python train.py --num_hidden_layers=9 --num_key_value_heads=2 --vocab_size=1449 --norm="rmsnorm" --rope_theta=10000.0 --rope_fraction=0.75 --parallel_block=false --init_std_down=0.0 --learning_rate=0.00849 --beta1=0.9 --max_steps=4883
Each number is 500 + 50 x the weight over its row's rms, rounded and kept within 0 to 999. Layers, rows and columns count from 0. Numbers have three digits each. The size before them is the row's rms in percent of the matrix's.

# v: layer 5 attention value, 256x256, rms 0.0839, rows 199-223, columns 128-255
# o: layer 5 attention output (transposed), 256x256, rms 0.141, rows 199-222, columns 128-255
v199 091:500499513498517554556460554603423498547419461401485434460432446512462475506557457548556503475445436469566493479448428398450540528466595494496611584490574505483559448520470481558506454601474447536480451554492580511569556497562487393534523489499505574511526502532548451546562497523448422484465432425496487489578464521411422463418424449512547466541559426533459439524423536551531551504513
o199 099:504486591477470585518443486503459636510458570529558430523533558517467514443578453490545525502453423558556438486476446503504441458481552410502440433426491544425545432454520427470453450567546535369522496491495546510499414479453393408476467528527514475501535531572483410464449446586464537447628500448512557442520515422415533489548388438538477439455531505525506534530482533515496496564443
v200 094:495476460499510542558539572493466432565486543497507562499506557515568534558422531509463535638530604480550481603505548455520528538566533450501502545512541542446489557455447459365479509576449635467429495489463452492513347543488539409423499533515537349557441525525534530515498484528431582544500514611594573550596449557465469610528507450529516506476524523535503504418581540449508463553517
o200 099:524463559522553497502520531506481433526486552441439602523491477554546644465514504517419558487527464395527466550507496560523528421578314509523451497602433491549448495476569515573515549526435525484458540485525476515602467507433602483530494558510465544506487468520495522500488458485547518512500492532541496491500512428577492460447517487582520564486574543531505540520492460458444496581621
v201 096:555512410543438453527467554533555533519520382543521473492485455515453500438575484558465467506538590586555529469537595356456535478506508550490549528539474487561526545435468583497483453474474601481483510536543490450485510559520522486500541418419555407492455471513506451530410463513494443524550444507486447487384541496562477462431566500537507487478460470490572515487479545514486481513574
o201 101:453533486477518557446426471508550530445559536597441464510487438484507494579489418428385525509522502552470577556420501439470553556454544522482501489519491459597495570532477512442428558461372537534493527517530523521537515534506479502476514464449464531468475619479502529409450554542496493498498572470523376479502433478399507486524531447615538429502492390523436575531444568434539586503554
v202 098:526419525592589462546518506415565523460573427489481501516518483492473435466566551482515549469440556617575547518456496518478508428445496523444473433472563503511472457536478582531584513482563475568385525378560531545487599458534503468535465501500574529416445454548493469539579552528457578515497482546432469596500493422567467480478449437529509509477494428495448412530440481608415438504548
o202 103:556464506497473541488498471506573531473619454487472451470541430573496498540602450436462447502496511593463465521517467409453479469434559492512377491562611533517535521584538416469476392477503462447442502420554500502471488588453438474449516553503601555487506414509524430520497482454436469471510512474566494507510462493531498562459543442410481494465542457422555471548420514475490455474501
v203 094:530479469388550512521477625480507519499598484588494507433535574517524553452446396514547449485527557446482453475510508478483564393484527557440524434501595521551491526492551494548554607571519554480476429470505541508537474435560532493417507500449481493393535619487476444521473475429557471501543512540499482519559514527531500498505521427504432433474531550579481499488535603485535497532614
o203 096:457492481417476575530433505511485534497477503517508502551472615487508462500496516394618517465559476481471529552482466503507433422470485497578549428551413542519520488559553469530521595507489562473425530494500491450455565440510454515522499463400552519556596549482445395418513536500422501534677559559479434375495629537523528429504443447607435518476500522469555508472512544463439618552562
v204 097:527417521393582470501440573518535450485576456508411543411489540480593475525522442505475484404458538493476613484576491526501471431460553508552570518433503441501552442444465512339467404470454511442457549477489448643445456606519488534538489550451497543462499591440538522536479526451453465460489462452506440488546424477351518430499456481504502586513564549444468506552504528615522592537436
o204 103:512465497373518451451417455517488511508501449551521526461462479496528513431536587502564428507479563595525498562450535610494496463477498426476456531521495466522522497479441485506489489445527577428495545470514514485532409443533489549441467571577426467453554524522410410479531551497606605534462546563488522492501547496471426528509410458545424401480480557509445496548486558460529439437525
v205 096:440451548486618550426482555489473400482397576552511464540582475473499545479551560474495423469486365484510537492491516505458543523530483536482525535515575541452533477508537452538433453483491460472619536458491567570432492563604567428569510493442589481394497462502555434461512477529487507547545514438471500525520550503502454505481479455560457422487557511541593516494536553486475492506419
o205 101:591481518425477467484479461502533535529530525462449422518563523543506523537462582532560605557478452586466574554473439537562481482537607511509539447493535417481519534496555459507563427456470534475588529532467445384583540468456504503550483514530515435569538582559594470480557431591555534540499498542398533492529539426522429511577523438501545520535526455532532469448532480514542530464531
v206 095:448473517513437575459648508454501504479482526482394488476541504467528514500431509453570548514507538490470505418587589476532521528531522494517593428545520567536576423542470500478490553524479456448516514525509432561537503431452561542459411457442502467496408421550456558446451532480578529547583482462493539431597616528572489475523488459494463491489582537577642565523506570506490490415511
o206 101:487459448540485531464554406473506488461522578523476491555408448490482430419478522479480549578470557488351511463592531599494457529525471586545488496544562510503526487485483469521513562506451495497363445527516479465541531378540549542552434488551558588489494547547471562468497520439511501555432462433466471526478559496541547459439477505578479418523534494423519459478598521488527523527474
v207 091:462541550478452514438503476528430519413453460366483529546488465473513582445498542482576515605475501500620476618459489478469474403518400555494600588482541426522428473511505459427487622598404472437530470483517515518472482503423472475495517509467527413551488498436573506489415467450458523431531489509484533575441448522502476505415556514526524506449463480466555465466410527464481447613505
o207 097:440511507390523525575576531555538493444550470447495500461493476549429486452476437587526480505510481495514518514462672508569466413419558510515564475593496516446458442497442445610568452564392521416506484526496506509478451439443488481509509447527573491498471517510533599487496532421455515525533396517446561483531554482500529472492494478524465464505533345425412554463526490482504484551585
v208 096:495465546425484568548520485524544536596523518515569545544471444547560405485531511482519481495532537525454481466545434503520519506490486526543406540468496395537507382517485586492449507421589543507583624550528455582530574501501593434483479469549536442499461481498503436516451495525454502481568511530448398404517524412382444508588519512508535424488503495490477434476609493467552539472503
o208 103:620537499509367443478500500529496672536412496515509549508549577475528481475535563444534506567526575517546556456455552416433529506487408472567456584548502450472483473514432479448503526491518452489523465403513529488533422451519531515540436523597480497494446608544600493508494570472653546499488493540531548476492524576443482505557478477425481474467438543510485432452533505543479496464454
v209 096:486470411492470480487513493553506511478406439446480505496435476471519531428499500573543574579487502476472557481540500477411442485510551481523520461552487491419515399585481488568409501567380575460506452369539510536514500459551572465549480450503493535530415515492541468528448472603551492526500570489413488495430536439600412559558500422540479506464537518443468449501457508546434486557582
o209 103:493390500549488478439452553442505562494525538487537496475452433571550400521538432441452502474577448507522461510575459512515468402429540466434474531516502505416455466538498407519554457497532490469483472468439483560604476532538484587497492451565511593504386511506466431463486495555485463523524549552440454389513454395453395604528553505500531493419446503486467519478482453547475504533538
v210 093:524627499414510462508556451448461510540494496463526453544544447477469531520434526484548496555529548545523521495510565393492512579463475401513531394477486511597561529444576447472469529556451541447478534510539501440519491536521570541529534489476465484587443563506458576465589472547447480467526567552433510538535487531403531475535507466476526557462399467524499484613530507496501564466532
o210 101:467552519451485509564468418532474507557533551543561471572400456452491447535489498492398457511515528432483550498480493410598525506563487495458478551590560522576632573560580549457406440504503490442489498646516565488559513531514570493536459509551488470543439472484463526424547490434460403461471434502435582549501560533531439530435484546488462504478518534474456542602485563593538559514425
v211 094:537419548405539525498483397531588451476436498462540455508450519525444537545459505548483513521491441454513452558461528461505497515515479509462479525395503498526521393530396555506440492606486392515533495479495552525486516501496448465523440433541428566482415450433525435544511589456461560475611573549582497521564500484404448474447526446402490554478502496627499556484469565510513403501510
o211 099:477446498543519435539483509503594520578462387525557429510431514566416494455486510515566463506505472495513427504433488567432471448462546557506441443483526507473427486534407450477521519516461582488541548524497532489516475450468379567555369548537498465515394585531580479471459552460503335560515480520611544508566453532454523482477532555531465485428626511435577485479439517523443519486457
v212 097:590505504567511470417506505572502499491527502504444486528439447414478429583464522575541564494497466513526469507504425495508499439606540480468429452463455436539544528472529591505509596455499506410488517526543532561471476498634419485513486460503549383514490507496543585439558459481449538503475442518479478455648552607491534449599481479444498514502570475457481532460562587434565599530501
o212 101:427527526511529438516491446585548435436508511481445547599482514456491474477491515450506437531515537516562497508521462479622398517518466562513398598460500480561449596503490518566554516579480555460441501521471499489419496460471477540444492474464575480500519419459584551505555514524530547468416459524553477449582470423535431463574570451445507508635474446522478597482442468459512464532503
v213 097:472547491438411417348505533484533466489472449495433496446557664406465486535455541531527465497515439451538449374484413533471566537609473519545454522432511465498426523518430506418538516458467565510429452476419521438544534468521474447459523475491482545518481436533450474542546542475489502505495497468531427457509437501525430506542403500547488560450546479445397562569543492521562544512490
o213 104:529450523484439498525532537417470525456390511490569499534517562459501402538535539578475407523575537532453496538459591547503463517542409523462560536396455481612497453529538485410471513577482453506547595540489449409452528533459379491488569534539455434516579419534490527533561577508495550510461473506454551552541550455505465443495530468491570452548506513577482485495509487448427472469472
v214 094:514514536463449439561413502470425489550504481525496519471611502505445533514531431539474520619438519478457489566502561505443505484508430518488493468486538478438483551459483598493547578534474448510476575396515482495615608623558514555533514512518514504470526472512473572465387498513460547495462568486472531474532493488408598491613494596466436530543562503461475533526423480483506496506557
o214 101:546514570453461519466461427472446551519493491560573405528429469547473483505561532536507460473535513445431477576530560477436522459632549532501501521545491468541534581588422562562476527454538439510519584453496491485503512505584460574503512541517620499493465418525527558515517545462521447526488533534459504539533508553499472512451588547405476504518412454434510580498479514565457529582520
v215 097:556460556485491521503430492626417478496516576543531480492566546424389475550509569514510447547459505457483498520601544420458470556456515540442480490502485496555434492471476596373537485380486558541481424513505455513485472460449482489525570480505491537489459552468579454482592422521507483565455489424552570473383558477580445542538433509524488504477524444530433514410568474616507540568409
o215 107:544460520484518493462440494501468579481533551451429529510390499500481492506553488556538491497463510562523443502364543514550468497455512512460521561533513496486491580425532536457447481591500491540494550455530468513418525619615543529494480457508526446512429573465558572503550567539551548483503597511476573422440498468495491466528450519480575447462522469521450512486669549463484589497508
v216 094:422412523480519545383477414495556569470413505473561642491445482557566454429452511530489485582442470556418504483526458472532518535420561586384473498465490559501520476562502448460516528495490529501599398516424493435568546501525599435441439512515437515470478563522573530434479559498538517547547358444497522433419494550479579486497493490459438514487535504558460444507549534500491474462522
o216 100:379530518421502481478556523481474489582445504510458598525526566521444497442534437500561530549479618521612487543533426448421452496483557553456495488477486528343543546493479544441553444526482536394374472507380496545532424422419517520479511504490447501505510547495528504531485541489449441514476460420464484485423512402557447450388444470521495494493544471491523494543536515505441513483492
v217 100:558493542525530468538558532444494434495540601489447479508497564582519516619511547490443380484575481474470481556458395518443587538457493505520444478430393546582530428449528448454481474501528421552399413449491519512521462534414458440508470496481551461532433500526439505514496519537457492575439514469482535610518538443482587447503537538549466563520443591513519596506510559513387455480583
o217 107:579448498548503531513493396476571515451487537518471470451471506514512587462414553453496482497482452422503425561539470468457514486358468546476552507435530463609463522480406566468450634548551474543506543476519469573538409546527518521520402531519500452578529575602445498483486518450437474470622532584473563564571526566526528461476507523498466538579464600442467494487577574495490525420654
v218 096:380451434591543466562444465501472391453511590456464453506483416454434549460457456458405514484544466406504602531415440553566512489557520494483502416494425483479389483493426565562482438511553544505533563471561543436527510498490466550550603464466472585573478453503522484545552357533460514525468511527509519502462486523485461581460385608544531502465530450442504478591491517623381590445602
o218 104:455520549563461471506499481521418502534416571427524511469454491488413419550465441597492509532567509496601484433505484435546577491514559491477447467466482506585445561420476557545530528493542453464583541451506550531534465437576554622511474595442546562611483542436543498550463494533592409504555588508413634453436487469428501513547492526525486462455476498454509512504465561523451500576600
v219 093:404515458488423467579454509493463527586454488525481417445464468531442474509443570542494442478475582396493455548503468507517538466481496497543460461477535401401537546542482530555521553577465638557553512458513545456506523475416535464478502406489616450519455492508462514398513465465420505505425415481491484498548511500471447519544511532439491553442565506546412471584485496481548459563599
o219 100:529481577579493472442416519456474595511518581438539485533487415471490459481516468425487452454511530469376475497434580373433497537566368446544423492527539459475504565526509568462546530547544555477450570480511600456448466514634458486491555510421491490500443500593540466550442438484544535509549405473549462497518572462472472502479445600516527513453479611515475510485454405525513401503622
v220 091:474418503456526489519467507525490542457534507428569554473503505504529469555464600514377573414552487556503536474483453453507623483477526493514505389505380591503459568506461485472523503399570538565549442527531483470484473547576532450497434463378551496611475484451467541556494467536497435414516496463541519568476559583518560599448529498498469579562456508458454423539545526488493625471571
o220 103:459494508563461543556507428550488418567518480558449413590527549568513527471578466578376446531534521575525487525625586481479555519487558524482472507537486555521530513486467466522481553526476419610492502530463548505541575501535508445470521464517443552523571562502448507433540622490538480513519496553531508522540388432470507480508510578562465431481531664565449468464515518421531523487467
v221 099:530616444510491453473444475576460459493468487488503535562428538571472418451532503545541435430482555482581475465522489478522551504538413392511588505556456587498489469551496422440549466434410513532527475460452519413471557471455446457522528514599471459453494452412400433466465467426532500395414505504520513493581513443535441455490612436445423495478416521517473521556454612468546542430575
o221 109:517528442520556486386506510490522485445460543480516516510463547453479475514475472494504359461532512417584427455557472491586495583480431526482535481449476459448360523423547464370563487405487510551555429537552473500522565512502501462457535481508501438491522565576500500383447386509422490525477430404389510519587495536445446363530455539479476543510486472508528565511512565433517471502559
v222 096:488561438455451536526422541542494585472487448406533568535425410604428506542465429492491455509457438599564457526477432543480402618576477462466571520521456544486527513460471503504505503572593479434538561483531435410430486567420487503477473472454536487524482632442508491413457504459467499451513523530536452470492462490490379541518481528515454450518486483441569536539509601573549585528454
o222 101:486468602341556580551490483599342512463544491486456454449496468525423572529496523471409553518511487520511475403560510501485412503525534521485458487536559490506570462345461476523450553558457483495513546520425504508427509484405432499579564550553441484514488623458514568405457573525521465441500387516542532529575488422459551507416462507579412533422436464568501543544430541542475549505454
v223 094:493439373473412490468408525421434472470525488620510426523552450457445539460477597480466457442519434460484544532507560508503472461428509439442539578439515454587488509506550457479567473421460467526475384442608446509536555600525399612472474441417557560498513489514509412474430466538512504477448505475515454409481428486463466523474445463526486524529478549447457563581492527524490509570518